config.yaml
n_layer: 9
n_head: 7
norm: "rmsnorm"
positions: "rope"
init_std_qkv: 0.0321
decay_fraction: 0.797
final_lr_fraction: 0.1
z_loss: 1e-05
steps: 2042
Each number is 500 + 50 x the weight over the matrix's rms, rounded and kept within 0 to 999. Layers, rows and columns count from 0. Numbers have three digits each.

# layer 3 attention output, 224x224, rms 0.143, rows 63-125, columns 0-223
444495486457472562558506500422561488483576567596434475583512469537496478538448507540519551474421520437531485488601444476448548474573435377518447605442525536426481423511436528449530484594540479521559513542475485535451528554531559540464508529466604396498530491578532466498540490530446414564462476417465493432441504519522431428502506414529473538502544560500556429608478507475470468471551546515494527514513499532511503381506496515515432557502473522589521493524537505483413468575474503511524552572488420500529406497608454509564426547483469445488498548463482458480498516531402536444438547518546578529450549627477486590457409507468557465581435388406491387566485468470504493504469
514529472470487549528563542528590471551462513544497550487493538501482483509432519505433518484507418343507550495507409433544438580430442546451505426572486533550653493532503570426540519474440516563481484436543499536530408452528540545477581511500532501543497542582476471567506514538539542453517469508534475449482498482523484490481471529490504451485485495486527476461482565523471531460500547469503541566503508420468513375491464463457533474504563447515511454460451427567525512385458493453572422431455469553489540566428514452551453428415399487598481385460575540470406514466508577489458572528547501434516511561453547482367489439534587475461478383462571502501580419489572589485522
558425353586454452521465431476481578506461447485526540360429476584480521422478460461581507534374491471545508502474537472636419446372469546429508339517483433466545547561547497470374437448572503524528492476615435510600490513610536481561456592533630547547488435501484431536496561527562519536586522502458470499477496494565531563467462504449508434523528473440458529552512529539506519468501494524481445532601500525471475526487491534452448535476469496541501447436541579461501524490426494470517573561491517489516498461457480537392609543555437503546538481556498521468490525501439475540533469608543486500533515492588533518466549440560421573526565467512565567530426567461469513509547
507505539477521602436420586524479458494501586443550586453504480500525524605535548593398480582477517510477530510476454441376533451468519421457453481534463370520414424435410531421439548576462497484530454449537467535517577497454544591493452526530446498519443465563543494436478498533535495520576610530529441434541505563496519474474466561566497507510493454564499458521427464607513470530461475451481525446476435545481480529516447539485494512518452530537513535424479574549472450399490480442420507447525428410510525525552531501516508462513466560622560494529435439522481473513559406476504574431554524522458676526488492468584570434523484503556374521465441535507492566435647515550495
481537501536595520480493524515494613552451502606473505477496579442520467481481412489522448560485433536527445448473568437451515481534426498445412566515600467595520447397538458484482522542521496523438472348436500553498490528528530518574527499564467483465510519518541506536508561427478439496466486482569511510513514531505444477487527542462511519403539551540404560525588517563516543503507577457492624546478535505429497508453535468494594452523459466480516576537482481479530548518557490470464521534388461483483537523488406539406482536466487495512396493486542473458487468456490468465431431416444526568455474572432545517420564474387427470512496562471499440607471535446490533486592
542546610595434469513486505563415534485469573418569579543560528553516490620622501441499562466545538516439491444571518417470469514557386405519498445618456488416539539504487595538451538498572446401514413455445493513638488550549432516493453451599476484490496487496382432436586479495458486628516425467539607501479427523503531521517626478542541453451438555507461555491426441585519484500461482440503451509440490465467504424452486528636477436530451494523370511489551490435535450514516502454511516467529560448451534466570485554470421516462410617547457469489616506538431541587487454479490537419454461517499593564538542520535453465483414535505513562501395547463536546484474516495566
549446500424368523508549447487453492490577447494485472492554539463524472564508467513574499510561478599516435545579563580522592462488448468490618558487542486621454455535390506543531521428481538494554573570554579441465493445510610571529492523505458458546426460512501505514423439561504448607528509505479495442529461508521415514425413534517481557680467511468508504501511622436480448555511533388473544411422409489467501515462490544522456470473532480459544438471487430478476474485471421426471480464500468504509490500548443518508577403496518401440511594549465538511446522450537496478446503483465582570498528578540524534488508425547545512497515531495379468554510473578504416570470
544487490507505529497508550507478462506580501425497532485542424531523503481542522481511485606513548479370559484479488496433535449460451505426380501517567450536483442548483522352470521490436480564448482532549430431508413426406512542509510580492486384415512443432510497542535594563599556541438555448501531641549422491523516630498477558539422484475592491500505418486453554458462506457446469457602505469435531568439532609460468434510561474511581499462529518509555486554471464513483559499508504468502448522475552515568553553508590457529456508503469560492525480453524434480421428427484550477466528508520496556589531520501495414455468503530401586389516541581499373570622487507541
448484404446489429474573451518518515525523495412507426384553474481523486564434624487526545549547569494532570555455520464579508510506485520473479493531478499436516436542514527467539438526434537495472496464332445521492513537506547477435627568478549528544598554466497528491505479566526485494465485594508467585551473483523489535443452530466482490455424494496497520428432480583480513477483509573542399553538459544458478482492532541441489543499568483439492632517456483466481447463437552502471517571491534489509417440493485432520523570504432442500529493487429464491449472501484546475429466509520507432533480474459500525441512541507499528488592552495474478544507525546544425420482
368512470476495433428536494523577600520437483530506495446495479525495478544473450491487443541574517602557521436533577565534505471427463370501599470589495508455515533508587469529550559531568513465466495558448574558540535596485410507577527390453492524563554542496489464494559519532473437626554499538457574531530457374411568520471518495500540461542508446462558536498521474533514487517421544460464534547427482438564579477505496546531512512526518494426436389515476465478461477520444388591400511499521457465506454449471500580509457491538462501519569464633461476603496463498470520514537535517491455522532517489421457487404431482477508441475439549573419556364478408499535468469479
433449508541487476488518488542523498570461547525459467480463484542503491532458496500473502591431512535504524439471572511503561505540497519445594534507466590537444475414449535558402550482451475554556515557555593570430524513507484573460511412500448516525542515495544575520438488519454468526521521468464529539478474507456429441468487477497459513506552425532492476539497486558513484490531446501490501485489459506517458571471405441445513524541538427503492535551396521457521463554501438465450473447511469384515526494456561502616540465449570478485554501507448468508516503491533472483582471541492568491570561498564546576564448463586515481442568468406468504574382528598548444433403
500535415435543590527476517496497532396571483464484572549565428441547525503422474545495572506556369474590521501471558429583552583481572506396571524505490541494517492504509498581508484404405578498576530577561393513386510534509416486528519534417476485514523387479571519589530535534449533456538556550572519519506549455519402479585463546518493488471443580580457498538510453502480499472525618495482521437474524497484417401436481589581337593462535450485540540451474462488473431552519533368439559434467433373527474512591563497527498495510484521518490472534488545502471447602493502518533514481547604524556519532522543588437476454607413550461551515485507531563396487528568579535494
476557523494482479452512528545399538539488479489547470400524439461566529496492560533497444445561522497491443469553497534533420500428492518415520527431464499507548523556554506410542544414497556456521485505602409504552510548493500487443527439517517548617405543473348490535477453560495526576515511534488525519585493488549562473455525515465478513589508551510474394488478443515429570475452492446430502470545504378502519575517516436564538507497528427531486498577417470443546386504514434549487502546489508504475534472511530507534505534456547511466555451393460522497554440489579563529491552469518544472497532475465391472492491443499476564483492477538594577555491474545538529511465
555454558559465521543488573558367575585573558520530542474490557506492473523502503437429505503467466515451439472437472533591496559492401398465487426609507588568527412506535494614434461396551560563548470494551468515459504434466504526502530484524489430611414381562472537448496483534524511540422480466531648517535529548521503464442483501509508519476443437518554494524599527510420452564439459494499491452471527502413530611465448454498420556526451478525460532533496455498583590533506447450547521558447547449455466549519512548485494405471517438411485580400536472470466446621569475479556543481423560529552582520426541408489523510537503471618584448438471442495443564517364469504421
444487530516484544452483507458517433509502453511504493604528467464451457545537476507502510529451508520526528445461423494434471491564457641515469562522456490450527535584396569574566566511493572536571414521560576551478393447544434510434483512462544506496420439516495514479505500517467465417489512482570530455467438541486522577442422577467517566410565528558528456497470541469518534543438452544523415511396482584568586476405466480469513459532508399548535469488505456556454349477500451444423471436542531550515444529501568474550461487516449500489569527580488492453452521477534418538544527497619482577534486444526512486535526536514449443574423444386479644550450536541527466583515
457491468506470563525457529520552576490486522510513529488461454520462465498549523454523501562428522497525562574498491554498492569611454468562470500652568487482593482548504563544547536495590592542558498507534476534425534439544428573497365486575534452528417498489431526581575580529511500511531525517499500443477488429537474493493485533430408490524525580474472445419450417531533416483466409519497564403536420557510426473563513499469537502481477544542546512652541495467520503514498453579469423464480470610481507492488530539510481544463473562512607402475499451432455430436614464530550487479467517499469476532485559600474482503458574536536417398491530489569446566426560432456453
537502487479451445574481458541426453498556613456576435415476526519519487545503504533456553514534461490504409496476437572498439558453505587521537554465452581474436528548493487484436508453561655495494555481494536544452543514562444492563474437507629485521504477535491499522479392496487418501567539505571477495468481536434487460526464493507517468589434559481479537540560489566534492506473538501490450611458512530407494442563570400497472551466563448418555478534491512519484509497425530572460472558544586503523473514565536446463506556491500493438415553450498473415492585489496597589479493481523523526511514558537525532514526435469439492517436524446633420508486513391528440568438
459458461535504477543509558532618477471556512504461502477416500588469521600536542507541522406456506569470403415584549523468526574340449498499426450465361476449434378444535453409600475488529465467456553532491426461434540479500497486502462573501552532463476502474586541550540514514506512447496515570488521514470494545502389619458424471491557527460536511454478459467529566387470528489519530544494620399445498527458393490470587454493516493443580580522576582543456455477466448465530494505487483472563522471551418537558552492521576441512388491548444529520505450426466507562557532511469488374533516555533529479643534552539553519431450566531476477415469466615520473624544415529476
495473457503404530530466452505547488482506478499547583481499515613524461533581515525447516445525420568400445541600572458488463568516447480375519507359431574502443540514489497529579599532567477442633481591540498525540498540454485471513481511537554433512484523553533490524566456526538509512505468485483531428555514523572517511492481532445497531538400464479457505526403485494497410464498562407511498554530400570564451404510510432484544466530600543539496483424538580539474433441611499554497648531470462447524499456485372589539586532453523536525510422468531518425448469529532498457474492454464469452545373572426545526412499434499566467467488495562503559454499485536493542419536
575517475557548481452502452486417502449567520515452458508491564446527503489497496550502453471478488509595438629505508490428619550478517482454490470443459555527515474471506522466440472501537532517499540550488558517511541512549465562480614554591609471463519447470470479510417506477475472545544515546498478439426429535554474555488515441402462536536535562640467485536450511464475522446435469458401454496447528467546519531465455498461470517549554493437519529591519431527543494531528604433531446524465582537557463336471506511520498540378516505480490551554500498539519583598493537547520514565482503409524530524449543451549400527513656434445433435473419447482469522516511469505465
484464466396533479432550450505494557573495603591516497553562507469579546431503512545557503447496517516523534539582469500656491490489531438628450501489516498543499574543503431540507418471580472542562573559529536416515480501561610397435483525498453482597531524529511385453593462574505495467426510539505426509519527494580491458471513518487537544483475531528533588542503411527505537503560486444533528425446521484435525487472421585384457419447511459428527490481571500520510551463518508488561506556437454528491407445461429577508446565473550535562527471432504525541439426471565425547540523512441536482462444572454418567523452546522441550468516621364439490449398521406431471582424
548476532610555528515522530528541488541525430472521485575445555567466484497543574494470607496389462516534535585360505490457468503522515464616567476556435459519521561462414592485548496482505601452518467471474503539513514525470552583559556503486443475515568472501538545540432537564509534535584534408499457503453536500511451597419437504489521476434529469509562491540433469487548511504569481452486533470521534501448426536467439474371654529555512552489495366468480480452469546522496429417474512349524561474479451471509452561530532400498517573424462466582539523443536534442470493549449467499572520495459471571545444450546477593624469562541442428578419490572577531498536589580451
435498527493526563551478456485579528503453402457480494466469428498541546460470537538508504500538428386444607508274475440587498452482474445443427453533514584510463589554468469427439416521544560536554499441512426605433544532381488482538529448383519479560597558508490556577577505584537391532581508527509473547487562581499425490470463509517514516479475500473524476524490445488575501560514496446575534545571430525411535560448573538541521576550431446478494497473508506451500526475471498547495485449477553439465498524613528514546544582464393610468573489454459548491566464462486450467503514430503500447486481582495507485494467517453494524480448422470385587432568455472533448583549
519516466475485555529570521452505406476509521492454545397505498451517489460535537442510479508529602531515497507431526579537483477501564511493537447509509485591477542520529533512488585502506431544562515586552545499488424525544541464524510477645437541489492461474530493513482415502535493474487497443531549496494440477551522449467538530532554526563459582487487437414553504582602488491512400491484442554488483428471504490506552467392533416442507524432532460533536510484509424527544483431476589468381482454529612547543526532505583505533516521475463600438548572360496456433420549524525502525618545553548560549478526544440613497554591547472545513403603452543481556538534619428452
421527481474489533485514511547515544519469509535584434541538560536453438555490579550507532467486486470491477573496535472480440591465401535406403505518477534435514617548517432490563618507522508572468498542518435567472475431508439557507561496468514472563488470524460435524485486482545532435510524558542541468428463521457516484527456484486527511488511460491410501524539529452598433555569511493518523434447535513513547464491520515492511555526478424536454486519513462480473386554521454524541472484524510492510509529397551445510491459486514573527486443431585501495465436469508482509454533467411493430467459500436583528524483491503451476509405538453445499505447483522521429520512
461450508502447536466449560486530555506499554615538522505493580529575502425433571493462571590467507510574441464525584557457449506502542473495524468565436492518535387443523551415480537540509564513504530540527441423507598447479553520541526523465409486534425470499535449495481543510374581496479418458546459434571548463548464456505509460472510452582514484508403466509523533512477510424578535574512516578502491431468501554485451518419484557541489416525501542567536433508484530505467462524536436584440469489490468458489372511459543439465482546489488481438516564487464507497484474456537471470418418520486483491499512518561493523511433482575550417500444513491474583433527560462567
545484458493483543467424551488508410451513487443476588457474491536445431499502466483540528532417504449466447373567540485501333403493496488476480426450446502604478477432471450507416524582533521545546467473545479531599519506430531513538530506537446543469517506531461456439579519501514498548419475503503578572565449572485567532490473470528508514520453436462509512518605420518574531373495492484521464526467524537443480513518555483442518520491545544485544517524492572465498384482534564545529502531529494448482464616536463546506574479516454550480500471457507552424449558430407456499447508542427497458449510453474485515551485506381480523467455430539485525477525541459496508568528
523448483535565517497521500437478518545409441656516523582470485447571445499474445532525510549495478414601548521470479550545540500440544535518534440471513529522464479527435483497492465487450521456592525448556558464479506550500534403535536418557513538437450384477610502567480539538570454465478610372474467547535509421545456472448437450499479576521484499546458496489481507430461524491504475540442502404427529441557519511489509519493397485503501566542524522469541481518570554486521534550445536531417459471499514411511470587553487518502477457626493595445514521564552453484466485499573409550444598469495482450522501514484458511576498511408381421418483473432338436490406464557509
617533483538511501470447446500470518483451554465455533507553521499496493452486433433493434407521478561519545506537491475433415527585422488457500476493515466515580542619479625428528508528489540548518575471590457539472485571534504538551529447651448508403506546488497535486513519486593498620488496493409533370420543537488495511455473486458469501468451558445450536440439522443547422559461407596406546453522535450522477430424550416473534447405604569428506459423587443587516461525578498525446527644512594535615483430502423526575517464543482384536453620512526523508468544539438569555492527573449575464569557503498483439517571603447529593514459496459516561542481478538483515513552
526576566579454454616415532589454525572525476519490579496385522491491493461588538581531476485483453537405449436424568441460447527462559451455479505568444466506528464536529427548475550521485549572481548594579551514547451516509533488513569469477431417584435496556501501534414513492483524452497482533480547550456563478512510523467473497467520383471450542493427583574511490426514492529520457496521477466572452518513421586453540516461472503585547564545516528464529552489491451538429527517466483492557428462502543534460535480565498508432534502462458554481407515452600526416494488488391421513458472477642461448435486505506484472491391508591385528444522531543461514464515496646466
503540539414502451514561497495484568548495471499498543577448465455434392469502518485499542478529431451461563522444467478542586479430451421543470547517540550522535443477466489413573549511497507512549507493421510552460478494547528589582517533542574409544493526510558562494510462463583512428460501510529494519418445483516469461463514411455513421477488425523491544557507457501475448487486515424488483587470544514467469569465498513445514519425496514510503525544459541529466467459535491555530493454466570520492527427479576514471512492434481433480461542526460461494463481566495515579434590498582415464563553541547503452537539595515524582532547570500489480553457480517516445491466
545492482547489481574511435460571339464433504492478636510394515510439488504551402446503528495553527518574477471556532588523676510465514535559546451386606445479509489450519500527568444393457423606564549516441520486556417498486593558462559519548410512506521459486495512482520559528595528453385564486521480500418455422494519488410512474440446508404583481526527495523441482458469522527539431478459455493454422487633542516507484544457438484483478585498503535521472483494477453508541526504468467439522427492447532439475561537500516482545445485463475525526538405544520542501510494466560477486517549552556565641421603485526498545537525452517476444413515538545497484575592472539537
442533501567495484471475440500522506504506471482503559516552501549482571562516504460507573517433348449499437570534470405565528609501486434505481518420493504452504505511361453522462457465523727565508468553494427528468485432428509459577447466373534515521446492476560534509456487568508460404544429447470431486534569577531413516526480472495525529541457486457469526501563523599475515395580583512517490541406489531463416476474419503556483488500525522524461560578569524434499471599539450524526531430468564457534473525551504490499597508570480493444605562486455548544484526463503514402457497485517534514604425501460540502516498539492501549480479512516473467346454461487486482517551
452518428535537458462497592501477454528472494458494393455487602507596559520474509480543483519457518608526411448453514482397496451441503398524533452498426468408469531433526477465391495491517494477531538499501498614507531484593483532525587478528527520561438563556348512585566548486406565508500401528484515476507478475488464505491606569447477529557488476550467553520491553451453574417551495392492516578519429431493567469584425541422583522539580487517370416524476541526500570494475502514609438521494607489622499411439555563553439459417507474608552416463539457543370517582520541531504481571464387415523472572530518376472381485524529511430488423511543425496443496509525546550485
481534597490443501453549532530383450544508528489503391524432570527556527590448506503540535497518432445444548501484535464478452557483458522555471506501566539385515422462468556470508450453480514618512525517494508480570487420539587380525518546487529488520470503561454485538498512519492514436477625505428540510507561510555534444506529472500571516529512527466426468482593599527522495453472441398515476551426590495491531528495500436552527555472483485549521509482462421470424400530436452556409475535548498510532559508484523619418434434484434483529461539518600567492487498527485483606515561384500515534503431469603509447530488455495497515628468526573479514566495390464622419670494
482564475498382452491563464435526485475503475498531412446501567479432449517477530463556495473534415522453546505586496486563618491547482513587491492494527524479542422433568455500431375484479557537449553494461513516440499503532497587460524438500539454462564519514545485498455487459479470465400399450497581472472517465507484496540479411544465503506477480480537588467523541493516562572503554506531440545424448499503561604536517484510552499588496429533462489510475530404446494430467489614489516493523472518458557415410443476544521520441467613530388601529447463551614531486506460483481443518628484588515548557440528559505429554504535514481570534490503508580428459549436554504535
440497500573517481467487514535533571443602596450525518524439526547480516566459534476461494460477555562519476528534408519553450512450488578516486494441313503474463542547581456570573572498471453552437413483456345509572475431432435508466424535536427523556462464465541432450434458466511550549468525496445535610509523392541564519490538538523404532571528444500522472490533519464519542496580561535512437531477541434498502543514524455454438526475478543513491510465510564423519440561581606451512517486451456489483548555498418513405451548529564542465471533529470474582534503479458404406494487396510581532589558511433479565475469549517586523468439575514449506544388491515561436461440
478539509525551551526515523490574498523511499471509473527520518500552471541462508588412518519458515628563429504500436466478409421465516490490438572547433520453398635481554620543435507470528496495473464430632558471425526499640434431459521575425510534483524555538559476467447500503397515409480581517549459469606551545586545471591418486522485450502578474482439495521477500494519526484462479394462616485474495585483483527597482535551537537535512452445525477444419555507440485511474520538410480559401464380583572589434514418598544450498544561523564508422512510467486453496529488504493467490440510493469454461428495425553451407506522506392537576530529557477563486581422450494556
545511545530471468512544512488578500476469480505516572541560430552452517551503480495519505506544549508522532538429462513486513545455576396470358552553547527454514569550566441565523473496512547513534449468536519521516568576526523473470544481481515424429521514478472528551563530443436497464540498539531452514477428587487503535554552473587498486464500482512445491475445465487564510536529507494504494420585493439516499500489482578530555567521522475513436431403508472447524535513425475538455358507467427585530400429494517544482452442515530425498530458490515497472423458477550470455456501574535556502501437482598375511449524482501395551447482424613601560477536498480494509480449
424523473477452572504540522500506471554469410455559465542516446476535467516343501505532546472532456403513533455472482425535485424479556547538539529535536562521460425499472489449524468444463539457531429504477548533549492530533517494615506520443530465424416417494554476620545574516428415466597530504507538400496508519480491577450446529532525470476469512496551406563591568508434475491582566458531441492524469458491496473476509500498499478498387473554483524556462414451506563466457500500570458565480484524480480449516505420562501442462547500552501520476452517448498457450560575472449536505576528561548551503526534534524486552531513474647459531460457458584513460460573526510452
431563515500503511535540491493499487443423629464513410570552477526484591510461453513473548450452494532508572485540543345557453464511576504530411538559542577421503523543483503482502442506612479478436464420434450470528488598542524452482439568498493457413574527432463550531603466520471423545516422471562540493472588545518529511581563468445534512460548493520462551494463502532446528510488654521459463454530511488466463489462454592487504484609531466461369550492570506516504537455517510381549489583476522510474482486471477538545501568536439460435511540464456457523486455532486464579454587583463509571509531490526454513511478492483539495559558539525527411579552457503551536506386
558496500445459510525481424533535519481497450379505573496376451518558595462532559436460454508565442594466483331488506557510492473478534492494558535573476566574492447474509499417396545571500434419530496559453507488480518577601570488441435503535386408493452596492535551536495458466485414473466489420510543529449452512461489485513502459473425488524540430452535504455559504549467527506564551506553542615420526458536545512504500469546439502522610564463444497518428448513488517501521531555514465485463517497517535456399466457551479557490527440509590467475443515359508595542520631471472500495523518490475545460464536511496552523467499602452523572540484554512586416525540416372478
567520416472512486571554466441471589623517324512477467444521532460475468438615356475460566492524606501510493589429489502500496482481546392556534471515563409559603481472512496551573511540530434467446468542353501482492525492495515451448486470497522533511501491538648434468574462552549455498494578567439491472536522523540523507439477572433503512445546473650423567555439511478534423524536439461413533479520427474501472542473520546478497508426568451507468524504496490475458372491542491406544483515481449572552506497488461454532407512445522555529526385461445506441488527455482484485610449396469556500464526540557495502414517496488496536539623538594489506515514539606526479525443
554501491509465419459501451537422518502548429526433469486485469522426540493383494505453529578531328464473533487516478535505468519508483549444478510400523567480518619570519502532579506480401481438584470527437479564545558518583454457504520531464475524606467447605458433458543437564565427592507473504522535534531442505488548538562518481548506528613518500451497522490537431454508492538497501473493503503520566461517489432444498470572500490539535474478493505549429583557600560573520409588488531493509537557482400488430493396440531499539528443504582565517454562576430475467484505470590478442437410475326422422576524571538520431463508560438568521469463538523500490504452490491500
507550542432584581517523450550472501385512511549562515516520602502498548551590449529501521556546476477436508456463487538488482510581463609444505550401506524489565437510359429574512512428492490462492571497526568568426464589475509592491452470410461494493442476466422519541429498460473404498509516555516462452480490540477506432508468512456585662472509520437629441544504548542563502483541536447450491407493480545509486534472473470577478424544507512513542485547574447499457431529434414561502543565487426469556499433493525494447499543403437530471436490527483513529494452480523497524458517496525566537537430493376519503534511415552576457529554455555449487506452538650532458402477
568448475513435481505483522512568506436490442483492494508561491479455493508482373468468482491536478538536533572436528443483473496460531513502498485436533436572501476571554477446511440459481422483475523506523414515478486498540524513517522572480469398527469453504557543455464448480443474527511474506504447594470473418450538517431479516524603502478438466487557487528506595498507558531527507507470501510470563536499576469551516465538467455484522505468479489471480581514506476577529426501560482488554547416553497526413504539495546496575551570516439576457465470487544486546487490470448561539489480461527525536404566509446500518463428430468466518514484399401437467503533473507491
485435459498618500521588461483490456555549505400435553543523536393568541522444475406527549538468463569477545488513459510477492563465495510462544487433458472479416491488429495575515532505547485608514497514544412499410548447517525454469459489422492539558510449468406584505437558460537540427438472540504449487520504501531494547472556571435490445517541455623473494488550511509500365426545453482422504509502489496454518397516480456493503536499532470494560473495451513533554455541515643546516611431493536557501590467520564581527536558516545491464497575504492437482429530429492493512510508459561494599530487462553521430513430510564488504435535504468530535560494520451591485563401
485519476494500486508414599541572451490476507479453433460552469480490589510439565436510440584493449502517438444544573489526522482504585485557538469422569551556426495538479518390496454534462465460439480579500405554479534514436468479480393473578502529523451552526484511543462459498465485434490503493486511489520501467498445518550488561495475583591493510490492435494527442520440484512554541537458486551472420552427538550567451525505505533553431470487593515482495498474439585576513528575475523510537549486548443489423487471485475461507517427480472461518492528583624554486545439610400567525504528423450548600426487540558457540435544469526441531515503428548445484561450399530453
519586451443474555496616502467453499499495518566413523485551589478538471497497486406446541527514604516535527437537511512479486509373459454386446559525502522472400439458494410493444583517542361468509446453544502460420454491523468559464506440540496389472484568537453541535563513543507502522464453457568513485448495467474472570535499503471502455547502428511507477478516622494495382489564480503485445462537529489505486503487449590502478456421506436521470406496525472459489509479424550426501517534594434585593491447523559469516438589449404600488507471509548519571493560463482511556512450558465449447438374427560539515481538486511478512466570540451546491503530480388430472543486
540492514524550410584558514540456553500534515603483592553493506553594411535524519525490467399546369561477602503484437460491415582468618588493548471506557519486458504515579388499541459517486545509539522517550472582453560409545435381488542502485553481463551557453430546600436431575519612512550482521472406643484456538491499508570504513382471550582453534498530529481443527572506514445498497527459568615465475531489504401586451467494441580497493460502511466545408496506449487490544597556508480477453507503502410528493393559447490529501453408542515408422556432462465512416478495459515340466535503571448411429514437592522558497532464549501511463583495338510468479658621511547454
583546515442455490484553500439413538559494615470521522508519580544561526550455480506558511496430474478505512383562509498464587501493416446542532473476454524448392472486406471453552444507484478484503465490547543472477505463478450576406568537523486523508492432468486528604549524507584533459522522533499485576552498488440517552480549379498489593568459438542515487511514554491499465442418557466467455580367577515544517665509503448451493434582494441515540497466443404426482446461470502368495469560503467489479559588467423495511457390508425415505560537472543489497529497526526536500489494401552540577384514419493540480482529555489529484528613518543435533492508470503504412415548
334473453461512531464467581460605496453588537514473524476541436517511438440434494434471505539532581568495447458492491417503458438441576435598490546399423460465505526525480424447583583483505328524554529518503521593459472609514544547476546356477528548578501414407571541521522504531495513465604542454537483511466483550562384447455451401539527489499506590508479406429530450452492531529562452454500497465457525515478400542540508510510468429469619504476558488564550468508536488506445548573472547568619526499506497451525491520585419561564570539476499529519536495477556485461463523529548471481497439548422508495442484340599431536413454510424530495581491603445539480524470520497527
560472490555542463620499437478455483462440537529519507532471585433511420487508519531480540510543444505450454434507422514518470500462496512479409465489522511522486520539537462508517522489546412495496462533495465436456540433404496520536426519616475545519499495470492498434497558548466421518482465466503520515507540580582537495478474541517465551517516475550559470474511500519434509432515492486538490510522475550501518458493507529443521477491488469435499545516525522514413502447506540510520530518541554555441482465484566495464536509576510522502448533383471520481545501466517549516492645456553483560486582496449559479612480487473440498483415546326505496461417503450501591560447
485537494509508435381439542451557521451541519515518558440447501436494484374496510561559495550542498509475502500589523429566566496414462416468397423449488440403470562586557515574510493391456564519480549509511529436545460559459561556562469447514403489489518484407452474543468422478519570499462492480554422530477506412542512529450439456502477552560517473546573531534442455476389557527434552413467494537483514499419490521487570523530566552521548594535591492460474500467539485567510517440598493456494438601567461406522442472554480472479552513529517540504553593587499428653537434428412495555527524558526413591562430555462526453579362444375500469392490413586506486520477493508573
534543583528518538511488546583491519460419395449569556503478521506610530463610472576477483518490496472455475560534517472485364405553500554492532522451455453483558550621491577547468453456482511520438503412559508476466434523538467496525497546386448437471511469528553531425477452581477505441403510487530510528469535593524609496524507422490475481499519460428446451510543525646482503446478486520482459485385520448532640388482507541541475443518481535468473407438483439514473592445502574524457553611420495485578468507607484407497510491567598599553573490504551503529463517436526516456444518462499553532469418534459410531507473513535421476475428510519508396460478477427551520548474
508464422498521476561526454506598507457520538612428564464588445486465425506521511484503557499540405488456440525516579520459533422459512502465518569567565516425596547549489469479534452544599512455464506458448475477548563623528569508452512530558463464494566527436431419522556558486507493485487545508551402497415453469435453498562515454440457427459427539594522510510470447497525563574486609527511487548477499475450522399501391599463482536447593453482438493542504412472410527423401547570463510488517467523425520517551576509570436470438541535470511448566557515563502477475515510485445478555444592501461552507433495547503503525537479574383600445477373447503564459573483519515498
463555466547499481491527518483528542587520526520477501556473492558522525490459499556447564466485456497429476565498504452384569587537479554460542524525476488530476435415473575505386550600504471483542455597509476430531456457441340464516511491499573529595522451475641564479475451522507500628564553565517487470522396560579586544510457518460519498454524472494537491539408616484596518468483504532438528519551517560493408326582471528420496485377585485468505489445561561506480443449478482486481563442564540552527514483623497559522527543502525466486525560529512463506455557435489537380475456547452503457520493517479485531581493484441556580476489522398371590407453512522457514534565
430546581530604530493535480516462504447527537449463482595452541517496491596457479503508478491581430443488495587471515530534554603515609501503496526522561529462465471515527543572455568631539531531467460510507454502399497474424522537545551583533517477545566419375449491515448501565446478457425522445479486496492496542508448459440523512477442506458498429549585505539518536516334424486449586510526577423512473461457480496510447422518498505544494490499515492559518474508544497444512493543511557501422461543498476437562512444503493447452457405480526529538489462532462518469592566484509397540491473539517542545550488416486486471566488535481574442552396495452550565460494567479467
405431496389519408524524450458538542506490551491513460554529481527611640520572406513532457517510559476495464517503423427474514461500526484567611533557417527615531444511536468509557530507599480450467476532458461459508461588460451470509406512513474557367583519455540505525460556439569448403544525393566494558473524530496498507439432480471470524494376450566515478438520485426505519518436508491593455492563575422629510527478520517457532375521495604442472519468508589454545523478449484498550469577493513498557479493508529548565616515415444473556462459559441544521575527528492540551563423474551491549458513495473504447452418534516486619495459602477419565505473478521519481471537
526518529439540456489549471547498517400580559456469534475449495561469490533585510536415442500579488543534416536614588439505589527452566501557453404579499446565448529441523531463495435551481488498503473596504577488570596522456485451458474430525501556466453513484478451543524463502505481382456540427548442462462471499488476495534502530498511516514577537495482550438404475491558501535438490381533450433496498477545482458517551479502515520437482578453521563507471494475490553517494424508487504548481480527511432478500496549386459610486598534575486458526549497488496583551522451521456465448482591528444429522441525519375536516419459531476458534463491419537501554473424474526548
523452465547353569528432533479634487425431475471440406446498476457514537436484607439552561545490509522475515436480464546500509525385480549465544514534471501531646472443627448531419478442514430405413450470608460456584450484585600520418536521574551487486445448452440461538438519506516471593542561490479533452472495445430392527430510540455434571516534472486501541548523457482499556428449534466627512561552493452444513388530575544453461535457461506499460511524520484520479463476596541527622548474492515563533593571515474522604497475500505564493534538474447466511535557491495496444425513402514435514559430459505484481442482528588616525560464483488487558656537490449575452487562
435504501473469574401452540476597573538482556527499532448486520463497500499442415515585550469514488438464474521546588486477538545521452476572510545502461425553484527575630598558413522497534414577557510536465405503488518463574446484484476482510496436448453559491452503474568550505457499548483528529522568531466464460472419537564460424515472511592600465503622548428513528486506505460577567451478499491520512507542589420503501494423534458492566532487524443583469552417563451502515523485443522429459444564487506474502519435568483533510466490512501487529495509472538528536617524510423546540485583468557440507469560395456533501509536649480435536444474523371502513482543458423425
536459485435607619453550590536477530482492583474470507516523517565481547558523487454609561498396540444553563447489388423429489453446503496485449445497513472422496443560510506496476490377615514465534413462442483617574523507525544475460495479461535503473461398459467456501479505574497511561470483488550509536458504536470433527551501495529552417445419514484542521504493393533390511447505519503584579518487502487424531566493458508488513517523561573454518509521516510537519494569418508510531540545456477555478516482576489476548513552560538461519537562565354526457581482453564494567474444483456479464517568471431484512545513514419431495472459487564506468486480498531553427477462